Each number is 500 + 50 x the weight over its row's rms, rounded and kept within 0 to 999. Layers, rows and columns count from 0. Numbers have three digits each. The size before them is the row's rms in percent of the matrix's.

# layer 4 attention output (transposed), 256x128, rms 0.0724, rows 73-98, columns 0-127
110:482466441470572504613522468466441462510479502559521498490606548423471572386480410517433510485516526476556545464564401448442482486539549426549512539467493490521531424497520502491534504524482474514504420566500590558504479499531489430480540487439479531601551510496461430497544496581485501513465496445536461509508426298521532573474444465541467483506551593480594524606477505413538539537480
090:380411563501480451478553581454577516485513475423441531568503520444489435456496494534557529524493530458459521503465541512556452423535483412417545459493489451511557578508453490512475504417506455536542537396491505529515582476473570584486365516571534419548576486504543564465410491551489451531518481498433551498601510576446403494496473491482550553405465538508437530420521550501560492516588
119:524497504452626506475513410467477449414514434497526475463606585463546573542546498537442429412482476553411505517542482483438494510554580493563477561489416500539544462544507493505465515514498509410415479624458572498450504473499413515530654536506510516512530567482511403454554523558473530503506519556488477527546440388535472463459397526606456435520490488504524566536495476508520494420488
115:542486456545594467420412473476577552489545511520482514484529466536463617586552415507501407470503463529400489448428455589530492497415487536476520480537513473493515535474566444434522444501485498486517549535534536468516540459516518422520487493502560529475439472504450494430575451488420439550572579497449483539557558482471496369492551484537447379502460452512451550515568524606513533495655
106:507480488508459512587557514584424459517474481513608552493583524471417353429494506476442534504511458519611415490612487497436483543501474544557437520430524525551431423572493490555564470465508502490531488488457621487462438531443463553445531444406471476584593526476488452537521463510526587444491464470534515457494469488504501593480497452435553505523563526573558499585456546420503536516443
103:477460494479453479567517514550386509504434460580544440485536505462495524430527494536507574463477500474575492495645516462414508517533550468464478453496489517538446416595507517544502558532442539503428395490523540508483411506467485612490640462467452479489542476535590423574489605549585491436447481567557522495480517456516582554467421503513460527476576582447558503541460474429465514494440
104:473548478462556464637571443526484492538459481492540487485623522467363429435474493467455533572495470518598505486549499413447429546574469447535480551460549498563515430491484442458564511453489502517515467489473566509513475500490430507442537472455458575576591479445483510478524518570505519490479531483476475516491443366487484633474450479472520504562558599506523544593500511375536574538465
095:432475442506598407556465490545377542453460504580587515554618486461420483563534402489473471478523460500578519493534557486474454516509565492426456441462539457500517446537565495430576535411474448506458471530495622471414486491450518508528560468428493508586540392496481476516569489570492482521479552507491479496557475396514543521446480464498512434492576552497554522569604472437530564526507
095:445504525496672474586591486465553556500528386504505591536562650483486468462473493556493473529446427547432461465481425497518456520486487514541477533464459427523499528469487519432487512489460425502498514470479547499481554456413461482466463549533474439614535532507489440499507498474501445540422559495418448543602482471524373536477377508539522458473509556538517542531576595532529543468513
117:436432503502589386546536518488444456429507512567540475550611524417465464496484493532544459482543547497476510577546553412471469447512562482430457418500471486542558445543495545424496599479518413468402451545443511479400542535493507567542579498516555464568606525484514494445509507607554506527428488612573497451612440490506539511440430496537487509440516510477480529457576472453488510534470
115:519565462450372648543512426473534460546502429453444513459456496532589592401478499459478584491483527537490556496516392506456543576595503453521538579424493557498509473475477485650430470571485570494542477558559472531594479489553472458494466512483458548531437534523507524481493558513479513460511442408510521459376510475508418521559499478490484513559474554511576475480447466470526476459435
105:464517515426446546543591540458528515577517423557450527569477519465567462379462466526524565552519542470580490493491441431471461481547524420479538468470529524522493509437514528543487499573386440531584430443527477572493494488548514490535450501468447456577526418541489572479435574576518480437412422519523480489438486453532511663490430500474493503475536674495514448486494504447519495514453
123:508458461503497409476499557557443531465461571545536409534548367502370410576514485399465481542505487449557523514453659530517481493465487515428452456587524437462586483504552473413530502454475498472425538512498536458459509496446570535523541465428536524432516445489525600528509511534501517502543523623458527498520481520454600463463566456453539527506522434509441550475594474504482500569552
098:501479509549517589524473436511552496493543429514530530459443610475582610462483400537463485423481563608531529483539447453451493480515532500524587525378471591493400479542471517575429505560516559531566471558488520548595448488512501495510505485518472459539459553520528363439606492489495539499495505415577479458468468420550459399508462444563452475512477506477565475532437506460552473428483
108:479524524436593508448492542457546549468532481447420497480464637547528502456469541559526468579431477478480501522396489430590429501540471531525565556482469472449485593461444537463465523544470468512487548495475469591445546496531471417498491492497414516459440554599418539463419548527454481505482509554440548630493463497520503568508516574500484438462475587501367454464565554611521523541480
107:502461468545360503451505459477490457540501501554461516517445403500583563480542485542560545442514533511436538505536468558455573474457534474423525389542473563498520512483530532614442518563447522514472441515570408449514464478513558583540488556569563423541477438516550510487482561486550428479507425553561523395465586617489544428509474497554445552465508471430558494377498446527466453493474
103:460525449459437575474482527446513529453528510449387497525406494562537605413496517518491531512415509403350566451439484556596542464536514459491553528587494485475557527474557522511481474537507500479506536507583411517518566497533579420482439528498425517477455545624509555502436596521455415508546468500460526549451546524458512433532504536531482526451432530448448459469510500606504453542576
114:561566549555369576580484426525455429494498495509525492484443439520540578501484519452448553480482506523557464509558459564470553558563554512555494611363466519511428478538510476629530419480538575486505454496574513486508459528483483477480527447523498562474432464479540391574531501443517556458574491390552486483433511488548451497522516506460475481529490478498603452542378532459514504467399
097:446471447396541535487580547460476463466492461448485567480527628454587480444491552539466503431504485456465538500571501452427482503557540482554457510509457511498531443536467581478461593528518466470496496572407518539472513536528492509511509531464428469658582613564459511503435534550558513459406424511561531488542445417530472576518370513522532542497495573461510484545454425446518492411469
100:538457514577514533445441487576536554536529492526563576501433540567469521509537412529490487427443529589624452472474468522484493501457435585491584424453547575460339511530503506561459454559454517545589519503479550501588422466496501492469447455462475433508469427526500404476611455444465534458507520492513434493427500520494565458506596493529488421473563497552533440501563575559500496559482
116:449389398448506475531506565533443508528483507583530452502575478410475495400499428471498523479569534464563516469567504466460500473474523453434489379588556523517551397535527525456511555556447479518498490569468529501528464536525577504529547450378473456541571533535515553477495542618518483467430443578554501420512515408441646519473473432513501537510573539497512495551541471431508518558524
113:537507423473406570458477499467572518562555526539450560539421384552472566438464394433507580564504506405494519407486438554548526514440478522466548463548560488472536494432571519476529440565441506543540507532604459499574508512530609424510403496426478517565418448536504565519519521481467433482528504428526445488438574514465554472549571443477424476504480501461536448530536500509481492567580
137:442427479473492383435521566482523509529475552532454472568524438493455450490539515503563500503528516438493515532431556553536527437468471463403511398624534466496574536467545519437495488483441464508511538489499461479456551476513602517516441522480557437486555458532474643473429542553474456519486487610445495475526544568406586527480549479498530505412557521507404486395605481558485500587567
133:425522601516474522581560532503468479506503476461487553491442620457605452452469609595549522464504516537510459547556482475480490480515497482539477528423457528530431498551426546542469543482559470492559450413459455509499487545476454575460474541597486445562569546501489423519438469463581505519397446442543532492568473519551424578508412538509541555471475555456523430487380518465495476428387
099:520465431505466520488446486582452479533484525519601525499532424472420501522560373489411487455502476537703487437547524504453479469478488516492487467448564521491442468522547466548558474451466505539560489507474607495529415500503504488486494436393482537555503381506483436507581453534471596464569505530489479469418502449461614507481582477466513464562596497542545510588525529467535524558498
106:479530550531609451497559484497554564438489465444555502491542669462520450512494505489454519484507403596424486541523577468494448540476462552580462603466457460490494477548441504446493553432533514462488507530429547526470451476433503570512538517524469465543549583512491448448535418478515510532466552436515564512570450486544374455498376455518550488531472508573460534568485467486462478349532
# layer 4 attention value, 256x128, rms 0.0768, rows 74-98, columns 0-127
092:589624442574513519452476383497452530439574488510556480472526508585538536508521490519498456447540498449486453521566478487407470516426488562499558588472487542483409439432559513485435465454503581463490479628560543525514490498462459439517609460489548569515473569522517473512615501577563512472505407389548456532464528509587555508470518467464533590486585508504530485533487501486527460546413
115:541498510526429508526535635498529520615497451511463493521508411533435469486471627469538583569468512502589529487486501485533433580486456500509570457446509421432474557536457503458520571465541452543532524416505468452503526565459584471536429559571437462498463435504513592506455426474534500475500455468466549467518502516409473477377661542538504559489581509476482515434490517449490518537591
118:483578518498524509477539636484498475494451531525508494484544529474562430508567551479418558485417553487570523502609567456473416419529488492486519505521514451604516543506426530512479522520512452524432383560481499490509545561507510585486492547504465527490484488530503572552530522543509442514488360491524517468461515431484377549480452547499513493515565407490489482481436517400530577572321
109:549549572431479505525522449418498491495495467458454537591457445545553593548405434481617484506497524463435514537384465487591595571549481489513484490595494493384518517493471566495480519569462514509457555448531385532566514460546540425532455441563519503497443440503467463451443491531504516548509547557435498560531484530464603425457450544570485525502478528431485522485543491511390525420578
098:512432543497551522568520514514451484537513492440452550559428539592494488478375568511512422512535512545427509481356517470558588520494535479538495490533504493410485543462461460508523507488582515487611552465503449413576546468496476396544439516432560541476530454467404583436450361448419524494529590480458506501501492552473548465424487499497503452479447492505474517534577482555505470403572
101:473421613498515484454452439505482466454513471442501540525464438545646481484412439511543472472467502468473488513494459527595587527548523542524520444543470559421465523483554601485501494489400507511482527498498398500534503501455554480568515487569509475477523528539483468516370423508503489549508456564412549512487479624538594410379581493525446568551479440493470489434515489580413512474531
081:520536567476533529480567563478583486484528522360439580480426484560564515511494551502559561571403585544455478506488453477497592532507480505529590510581459486524501438444432511519480535529435514535480427486559377425588527555543469447459569539492536498445564507477503545454400416471499450545460464571460564516451536520526480484355529481561482522506488446482462495435418561532465541530463
097:535534463513431497437486539595454505516487551489460465468536420559563479503457531500486519554479498440538566522469508508536444487517520519507550462482493605539452489536472514425378467463501604512486505597544471544495539534535576398544562509566547534523539495556553559462577434548533525431553420461490523474492559578525608471386619529543452599530540482477433463408440511403447497535469
109:492475535524426561538506512511425503516527430485434520478450510561518516511538471471519535589492560484472478494470442512473488563492508543518591559475507435447483498424517514581484518435485473517583503506598451410566501524461438427482544508510497455480488430510502580433405464440573544465525521407431565598455535522500478461315632496553582452485514550481520486624478519497591449504507
112:466471520508536436444578544525469462541495510558583472525484504489425437448404538470521439419555466505547450502465548488574497533458485425518463465523433503427483532598558446439589440411510558492536496392369500517444480485508534573506508484528472444504513519433554397560453484465459539471480528558495435450544482512467620493607528493509412528487476485558493507523524453577415535489632
110:464436470602514524426466482577373466520510576496512489460496523602464515503401495495528408455522455492457499516486513532488595529484516539545449504581438490494489440527497402474522463407569574507496563479479482534515517439488441485440583465453634515509550560488584466495507451441527505497506507483461503501511511584524509427540618454560478587523458377538476489542567515647504513460510
127:466520537518513544585428439463601524493502521399499534426478498488582546494591469557483567509485543516459458512531428524462546518533512532467525475445562474570470524398469607617522555566470403495467425436533445458548499532503374455420440504517497487488480582511455450461461473541484434583493467383486528538436542491508431499474361495508470398505465502496514498574449508498562508523455
103:512540505375496461470575618450429443516455499569516494554470517460387431506373610485519493452478512510524492467490517487524471552407502441524492596568476421485564498529511417487436509472474536503568556536494471429466473541538576554531529486456444541492464446457518550579429474463473521430568520609494444502511457542443495506518605569562499512498613547573509511456518478459420495442508
094:554349433517476479456530435543464486573517560544530423463494415496515458493610510487560495551531484504514540452618503515502530482465549499493506425547491502550475516457553500454534456446520591507451579564509540574457469438482476429493546496519557453552577486507579517513663493511518425509489382481529454468518534508543391507495637435494525571555495405454548458487462536470506498499474
112:462533506587538521534476599587444532517449491550524499487541586471414496512403488482428447475548545533534474506432481444498440441513472478515442589488488412522479455507478433564559460448610467459585450450494571402544552552492438531446511535381487531500501504454442535526506485483449540445497572467493476523505490410480500526573418479468534413438412503613490537600543450520563454443544
094:554494482607549500487483472574478487578538598575541446458543509563496499503593546502466487512608466575573485482604541430452482419481471389445505499408475598592467550528508440487498499432512628522499474493471567530432495485481403577527502496506548483529555548478465489532560427534528525498441501439524421461486566500488482557544450423386542503482493429557566501519496560535533530540471
106:462563482421536486420566543415588480496493416458485524553499543401490480537465473483605460482507452486540529515434541442498502508480446450566508439540552535403503517589508511468541548523486522454496539493410442504512497449527586588511445465449481482494488483470510516534472480476471502476459616549490452466555456443435606524658493547513488543440510564562435557416490482570405513490628
105:583459560534416506560533426568480530561550485545491488534476428623333528454440573469536555584518513547495480482448470456547537572495538509505518476416482482437512544532543442438435482442510562519528583406521521494441457468468456444501521508576498520501509481447502514449491449433536539507476553558422487444516550590480539437381656460506492519523538507461550480490572510546526510511559
105:514542472400550494481523601406456442481420556519482499494455500385512475536381532486510481475437523482470568516527546489547493452414481436513448596633513415543589459465441460524528504564466536532472543524520476474481540555531554516525534499460543554509471473502486507547500530597443440499561460598541530581502468483530405551580412510579458481507463472490524518547479480421460533356468
107:530510628503498531595466485534420465526502562449490533486437542638485479480463536506501514572489558511422464491465472494517604545488525489493471576501435446488515517455517428544526489475524527510533459405535469429549539522494344519474498526491525549479478454499450506436394511451509549571532522493451539549430508634481450435383472475558515391504462474507546493616579497569478564478477
114:455526531516569491472444540510474486462419621496532490481537562515552426544537525545440461433467522560525503553516561495446528388512518371521450537511460611640521521538516427494536439478513534506497400426413495488493523497497403602429515493437582525508488586523469429511489524496472510517501488561495502470492527483554421512567357487516537447502486405562487520549506494584522563490440
138:518519513620529561545400457511456529470523536489483489399516506594548515510546388483462498536507517517447482494554469483428521467507496558477495529444486460585494466430453497615528526466517481491464422490534584524567502534475366508446538550481543534512495554527459458469527516563526463522521410360518516523464546492570405477475382457487495460507387451504537466627501533538602509538443
141:541526442495466487471556383528419517499528440547484488551499492533386576489439468470517418527568436469458519483444482463510508545500518532526529518531479503394506474536522484491413472495481539477530643616566589561443480422493590418566527470455491513505523462440547543473510514482512594410534587528510458493524465534457637487499602527467507583481515597485486509464546497500480430458594
096:482545604411567483479534558388512457436456547504459563524455487459592485546428532489522517520443553519418547535508472514548612548504475481507506543610490440490517439443432441529584523603468533505446500473473386438572520497503477538523487491514541514469483507471457526530418533529392396571470486565513561566502478496518404463521407501580477460479463456514548520466437473508416591436486
108:596539522419416503470538471486499513499513468490470484547449435523424527460518544557533559541479489488560535466476450521522457560535509563519500437517547455503512511526520532443348536529476410505495542467603474513472464498531565403487508491532486492501469503513563511494547492463548510458596509564478468424544513521482629484364534573497479607532625553425507487425479511334534456483437